Weights of a small transformer language model: a variant of SOAP for these matrices, 113M tokens.
Each number is 128 + 24 x the weight over the matrix's rms, rounded and kept within 0 to 255. Layers, rows and columns count from 0. Numbers have three digits each.

# layer 6 MLP up, 384x96, rms 0.251, rows 116-181, columns 0-47
157145121104118117082156138075128117098154147165162120107103102135141113096156125089125169142159123132112101085139106116143133151152084147154150
130120126143132098123128112121115139108088138123073119090078120138121109164116097127142105171096160174158085137135142115144182141131116124126140
121155156090134145146157148116148128117127104117148084150136083079155122163094131084099137103152096124130141101119151117135129122061116115128134
074121141120119135101124160134128131101117143123138116096123142113104144098133119143096120103124193156109133125073138093113131099117113136099107
103146141134158162128112134131115125115099142136084147146103108093106121113122115157121127137094152144091137114106113125118121163122075152151127
170128144132100161146152138077102189117087169137135147123090177108137107092151118148137145131108152116124115128119166116135116159046117154196141
107171174178139106101157141146172145107158141162088098119103124132104155146135138071101152146105112136106120096099100108078117077149105070204118
141125114117132127130175142145111125109109139098102138122095094119089131143157157133185112105135132119133158145174107137135148166127154129145116
119090155119136152075079107128128172092121147113148060181123132139134092136154148116113085188113142090125102106089139132117127154142100144159129
172116139176115111112140137084131142143131144103131158133097144124138144114120132157149145118105130145133148090126122157134076123121135109142141
127118063133108142161092109090122115159120070098101080139113148101139141124127134154129138121142134144111142103142098117097130180074154127157112
122145125147137173110127091099110148100137120112162129131117111148105171133169108154132108087083128107175185100133151110133090072105128132134155
090124103122114068113140136128120125108108124075150105106094120156142146121099103078124140139136107153120102107078116151101117128160110105082151
133119113115127145108165145098109120140081163097082125139120121128128114145129081081093095157119130147103131122148085085110133127107155108098107
132089123144127085135127112151154113100118113138104132108121104129119155126112141095153172156122126136121156127146151132033127133127173155182153
159139138125106163128125129137142133103106191095095120121129109116123115137152127063104115136104151144096127146136123066150122144136130109149117
143128122087122138084129091125177161102103162125147107082114074153140124117149169088134127099088124128115170123100111118121133141122104160147144
148080163143129144163130132119100156155154137144125098098108110096077130091099105082146111185155160136116106130129132153119086117096148151143109
100102106126106161103195141141120132096088141125151134150120085138140127104115104113143107150114147123062147108106109092110096104123156122137146
120102162133112138138140189116138124132134086102130070074105101125106140155165080162165138164131190096123133136161108126085153101131132118161141
120106098173153145111064127142133166147119147134094107092143117114144136093138114082102135137125081153163158084106121106117128117113102151163116
170089104187133100122097162122077123152158124139097148145076141069126112121158097108153177133106129073147112126146128110107118065131126112109110
104141133125148126146107157134146133138162150097145097066129107119101134083133141135109146157141086171096140142120130120125127109128115122107115
165101150156122171131131099118153143136074127166141106166112111135156147120125176116112137160130123140079133123073156129112095150118144148065134
132127133159118123093161167159148117120117094172159090085144120089148092122125111148171105146104140137151160080136146118145108188071151129130102
127112154190133085142116111145161153157091148121102144103093119117146097123114142147116075116137099153129098114137119135157170087098150161148153
108148134133133134092107108157132140134157137137156138129118096151127106121124120134132123153117151193151129146117130159126139122108140131102095
109115107110162163150116106105106107139119144128056117132100125135157107136181138150107118171143118140157126087118136141176112124100120137116116
148137127167155119154132138105100141149164136135108089137085165114139157118156140162146132149152105092134081141148104133111142106117112127141098
144148103150116127147134148154107156121174114116138165083099111074078121119128112123155114105148130135126122143098130115123116101129128123105125
157115136153119130146126142141146125135106157141093136140084075118143141142139132118129118134072125132126127136125106115126137122072160156121154
144158127092136124113113107100120123163154123157116116147135058119104120116135136137138122132124093116126138102105131123163147145141118176111163
096104129144161148121150161132111122139116103155141129099115164121138066136116133109144092128120092106112133140141131117108172139164145104101141
136122139156095130115117133117143148089110147099134108127137121134102147070145122119144134156093118157126162125103121129142104069101115147092130
097152149131148103124118116090108128116123150164152112151155128132096150151131087104117134137079108141110152107113122146122089140099095131102111
148145124115123157120182105127114143110126088066150113146102113112099162133138087097135109134088137143134147142135139115109190134141129170100133
104155113124134155143100144129066110105129142119181118118115151159113124178132138123136127178116153125139122109140112102157139145114142121152156
141126081102112096127169117166132132122123103110138135121093105105130175119129116133110104135129131140103121083149133129125123140121123102116103
135140106130126131080097119144118138142110136167118102148109121096109126134139146113155132101081140092089168125144154116125155135093126125104135
165138125142124108093151143132145111172142131127115117098149090134129173111132130102124151156058103127135145129133125116106153079117126127160160
162127124140163103129153113110138150150115134145161133079083109123088125155062135112157097130107132148121109144138111105127141147135128132143120
128174133137133117152116149141142118144134162138144138128105112139098129103136096100123125132125119182115154107154132080099117092142094147112098
123102106159124101093129148075094121126118097059150114131121145141106138148126091108137126103152123135071099102128172130113104155144094084133134
131091119109159139158106170133141139136124114145139119185106109141102137120159115111163163122132129110136143116146154128111083139086084141135088
161095123096146176134135127105108165163155136125140132136102108149136148130141151098122111148121123110132114131157068105177150116156158106123083
118124126175130138104138118128119145191119111100144094140141162160092130118097089143131137108087107156120166125123135122153153145142093137104122
111068157121126135137119144124067118140120110169142086121102079140153100124105126142121136125132156130188175115108125108131116149120100125149141
150153090124130118143125168115149107146153140137112118152129147115168116159121159153118146159119114089119165132185131143115156140157141148144127
160127144118144152127123133099163139142120110107091134152096122121149116136161119100121127158091126103130138102137120147133110136075135166146114
149129203133134131092115153163133186105132117138121119101144115118128169139128139136103137126147144141110164112131130115111094130135106114115125
126150121136119148137133167148110095112138155128110137116141110105097128134174105114125116131120096177082123107115129120091156113090104100153127
184107175098139159108159128079134116110138149115110116148161121153153134126133139085146132127097159135118129128088158134081141138117110107080139
089147083113106114089092156127120134137118144138171123184114144092086129128123125140140112125113141150108146114114164108133146184125148123122134
096135137116170095120128121177117156100122149166063083122166149113154155136080115106142132155135114143186160135136125139124130130091109155157133
137171095108119108107122145141096093132120104090114121119119120111101142101125096125130100123134077141103105120116105068094165129133112090114116
104150086180147133103119135134128092098132071114150098141128097134139102121122152105172160101118135157157135103155089103135163118120143154154119
142130138118121122105114099119106159119105056143140116105118120102143112133101147091142064142109122158092151104129144143125140091127092157118139
121084145117133095136156110109128130138124138139160112133085089155130149139113165117130151145130086142146130131097130091150162138111158104128119
163139129130083121096134166127122109115096134105111138164129116146127092101143081122103110109068175156123152124137159113135125150121123101169158
114111156152102135113140114089140118145148154132157169121049105115087111149151124130144102131141127144092108095147149132137106132123144108106134
087137166129134120157143187131127101095092115098125100106161152139057145132110181144151122153137142158144136152145127124178119148075129149149113
136147125126150106138116128155127090132133150135099103120132092084111121109123150133133127176109142136105115095133120162145119131097107123171150
123141123120123132109175123134160126159166144150157136100138155134092173120094123124148113103104145124123130136138142118087140163204115109145162
145082134137153131110085103129110153125152106103151106145107107152131146135122108127152125115124127092092158133157124071083098132125117141097169
201134108132143119178179109135118128119130143164162130136082117171101138151118071097068099087074138181150103119117135134122163155124106110154169
122151130156133135159115184164125137125114175122145108092133121103128140105121129155138128067157112114172128071137089137189071103123116105122149
# layer 6 MLP down (transposed), 384x96, rms 0.278, rows 116-181, columns 0-47
108148103128133095119104136132154128085174193118151141123153151092103114092144097128112125094160087156073152117089140138141127114100160150126115
127151174099081108132124128147101121138154110117160129141131154137111151102109074125110143094166108128153093145142136150135142079133121124137113
118130122170147136112103157136127118143136137138096112123087118122137150084134138158155116137176159130136119156140119138110145118135143139110073
114138162165103129082118163131117127116156107112105133124176138137107123121124134134175133111129117166146127129091139166139081139140107163113134
104124132115085143094092100116130121105112156154155156160122135121115076124142110115106127121129174134147129165115095100129134170117128113136140
081143138174108135134107113083199134118141138124085180172120095115142128117084149101152087163139074110114093134150137150110147170113144177150121
144138142110131148077106107144139115134129094137165182109134089109121111157173157158100106143159146161117115121067146130122191092114109137143109
092138148133137151158161093127134110105140109107098127136120104129162146161169094116107168108138107116133092100113135128169138133112133143111115
123113141092161171082113127170134141097127156126103127172150096090150140115153138118092141149111125127106152146090136114138148121153103093116133
137121130114116126143132120145118172129117135147136157120153135130129134097115154094098104101130157156124121174101093128121150125076088100154126
132147158145133129123126149147140099115131138142160137144099121121146123102117160120123129131089128141111092138154123140162111102126145118121127
148094102150124110103139108137149142082107146117161117139150121064150139145082188146120111176136097157131120099121160088132082125079128151138143
114126139118144133138116137089122123144106153127081149137140135101108118136139123139092119132150150154129141119109136161158097142143109130128158
108136144130103101139124110128081134100123112144130103127096103116113160115094142135115122116120108097148142184129126142119159141113132140139127
093122105131138151097108134124148074168142105082083123150123154157072146133091131203127181114173164131142151100181144128141111148113104139109116
140169103118134149150144165150147107101115178132142141153107098098139141083099092133103086130097126124098161057148156108147110194138136117130103
151096116163124124140132106190131122091143091164154146185095125151172109145178120101098108110124123153159117129161114113111079101137142089121085
136064107131109148104127145096124133135135143157166120131162131103131166143104133123114157094150088091137161141090133095117128109096110105104109
068164130146104137129139123182136125139113140122127159099096100137055141109115147122131136128076149148052112126154127102141099142149138142165102
169137116106131110109145172096119111132117121126138152147087127082085145091124132084160098108140177168126111161132079102082129056117174074093119
133178077168083107170138148111135102112116130086143164120150126127103076134150146106086120147177116153135113115077065111128121147147161153104117
184135105107149137109128142123127098157134079144147140137089185117122135086187119109117160156120140144145139084152150148161154139134085086103107
161126128142136136109148109120103112135156116177130130176153106093106108126134126102147121156126110176132140142124131102107127196126131099111126
125124143154149166192129122143127097114089124158129082152098113104135162113091111103105152072147147137082133115147153109155092149160136135066099
116096125138136136137073083088108080135157135109102204180121105146115114145142196115122124099125085122076120196137127146161128138184103119128184
167176133117128103075098051132150127110181093103119130067107129184149064147089163129159056148105124095139074116136112110127099109098117081121167
141105102130123109157163117147100119093112136116102116089115153124099123128136079108079131133150119107122126090119161085130100139139124154133116
130124131156102094135110128137135136145110090154129106125124107130169164117103133136146129127133126106115101148115123120108148087123114155099140
119111105140126110123151107127131126108140121120160088085114122129108147122121139151163153124121139093075128162131107085117095120146159130121139
091103122124109114125140128126111106158134107116149160105153158119108130153086141117149127142154126103128105149151126117128097105155131141121116
112099117103148105105141147146130127135141143105137111129174168117140132158133118137114113130120128071101144135149183122134091138125108090154093
141139072126158171112148128128118111137122119161108138133135155149092160148106123111170132169121149144163089128117107095090123153077112114094098
156138153091117138149066133141141096131102149111170155125155133131151125103144111166128099095152110104164120138101127127120111142130159160125082
136151157099158140107113160130153167119090128175083159132136138124122131124146133165122155131119123124133146143114138184177115172111113137110101
086122137129102143172123104127128146115159113101101153145094128100106116149104151128125087121117127122139140100152201144188100122131149096110104
119095107149135141142135101093106138123128143140127101082155148109186106130116099148110161157103120147143125148116123108077125111153127124137104
137113147151127137112124140147085139155162145117124124155100122083098086146124133132135126084153094162111109138128137138114129121147128115124142
134138120135114108101188148113115133112134124152114129150140115156136132123161103137126145144124145091119127157145089108125162123118139098110084
143120148115108153097080102126146133159158121102142144139116112181108120125116109179118136136146173104137156110112109165153137122174156135102124
154138144122100123142095167103123142132095131132158144127137141137124076156107134102127147142163170164137160130178114106122136152160119096138128
126138143129151115163112121123129119123118059129161155151123118138063115139073117112122138083177069154108087129111076155125096095147109141138101
144120117093133116168123085105127097108123090121155171152156164110106161097124135160130104151108111136116145137170142113129147157125154164163150
136167110100131101116123124161120128103120096185128144113102150105133121120126103118098122157129143100140160114082112152131152140094138169144140
150082092118142095138136110103152127140145160124123109106129147157108130124154112126120090099127154132125124101106117136108131129155099143187096
127087115127153123183135162123116120132157191117114157170107100115086173098147115106066128149147117095157112165149084142179139147122161073097142
125128124124120130128118188102110134174133138095116122139102148109119130153144107158090129117156134118101128099114165086094113141095151144121130
141175137138115129111138126127149101133093130184146134132168122090137145143129096134148107119123144122126129143110110113107151149106131116130130
181078125161116128160176103112129116081143136139123107150119114156132184134119127122126141132148152134123173119095121116132112112162133147142108
153131124134123128157116124152145130118107150109128101133103064149129106158083139162144153133158147148160100124179141160136134119145142132149131
125181128129105158108116148169133132120130099112123163120134140090087091131134096160110089113163114166131138148117146103120123134107162142135144
140115159108121150124111087127166103121121134151121150129145126168111214089112104167086129175116115103145113140113170103137132139118159146163118
107109128138079135167131119155170122124114095140110144129103154108125118091139131155149174123174113113082115128150124157088127131121130126075135
139122116140144095144131135138130128149113087087116122098108102103122139082105116082118107102149118140081090122130130150122164134127143131143119
153111145125143140107113104135175120136166142145123116112156112148128098135159112106124106123107146154119170128087105092171146087109152096147141
124133145106164092154120125160150099126151120151130127110130153156143161127124087105147144097135131130134164137162128107122125134155143127107083
143121137146148105131095133177141106120129157124085154139172167164130124098118129146139128113131095128099087115137143112160049171145159081131111
171166122138081110136091137130129142102128134112128110104154142138117149154120103145134126094184147127067124086108110054114132153174143159168096
113119118142105076099140177160097072138151152115113165140096129128091096109145121141134092141117128165116121129120124162124134104128147125116097
114143169126137137157103119146155146121116105153123126118157111136142136125125112147151120116136160142101157166115128119153142121125140087151134
144114111126122142125181118128165103125131118118083085102158123138151154124115122079136119092133093139113157131114143106117106117125087133132127
143163130114158076180158104094107164108159148102099146085154136100136142132075136117126134141128137165117142138115109091116148151118145148138127
102109152097123151123108074100152131108155121107166131118137166162113092120157101140140136128094152116145128111097107083120097132126144120175119
139125139086147152134132102103125151108124118127120134088113106139116087119093142120102092135142159150110155153096130109162110124151133113161116
147102141145120123133115123098091154155102168113122129103115134114126143142112137118111106158120151116128070132142121097114116125173132133125098
103091128117129124097091113126123113096091160050073141127149105086137141077171142124155134144160112186084123112141100118113131078142143140106145
112134193163129157180108141121126164113126122145142138132152133133117143134136143163109127100180128131135121122123116120143137119153141130139165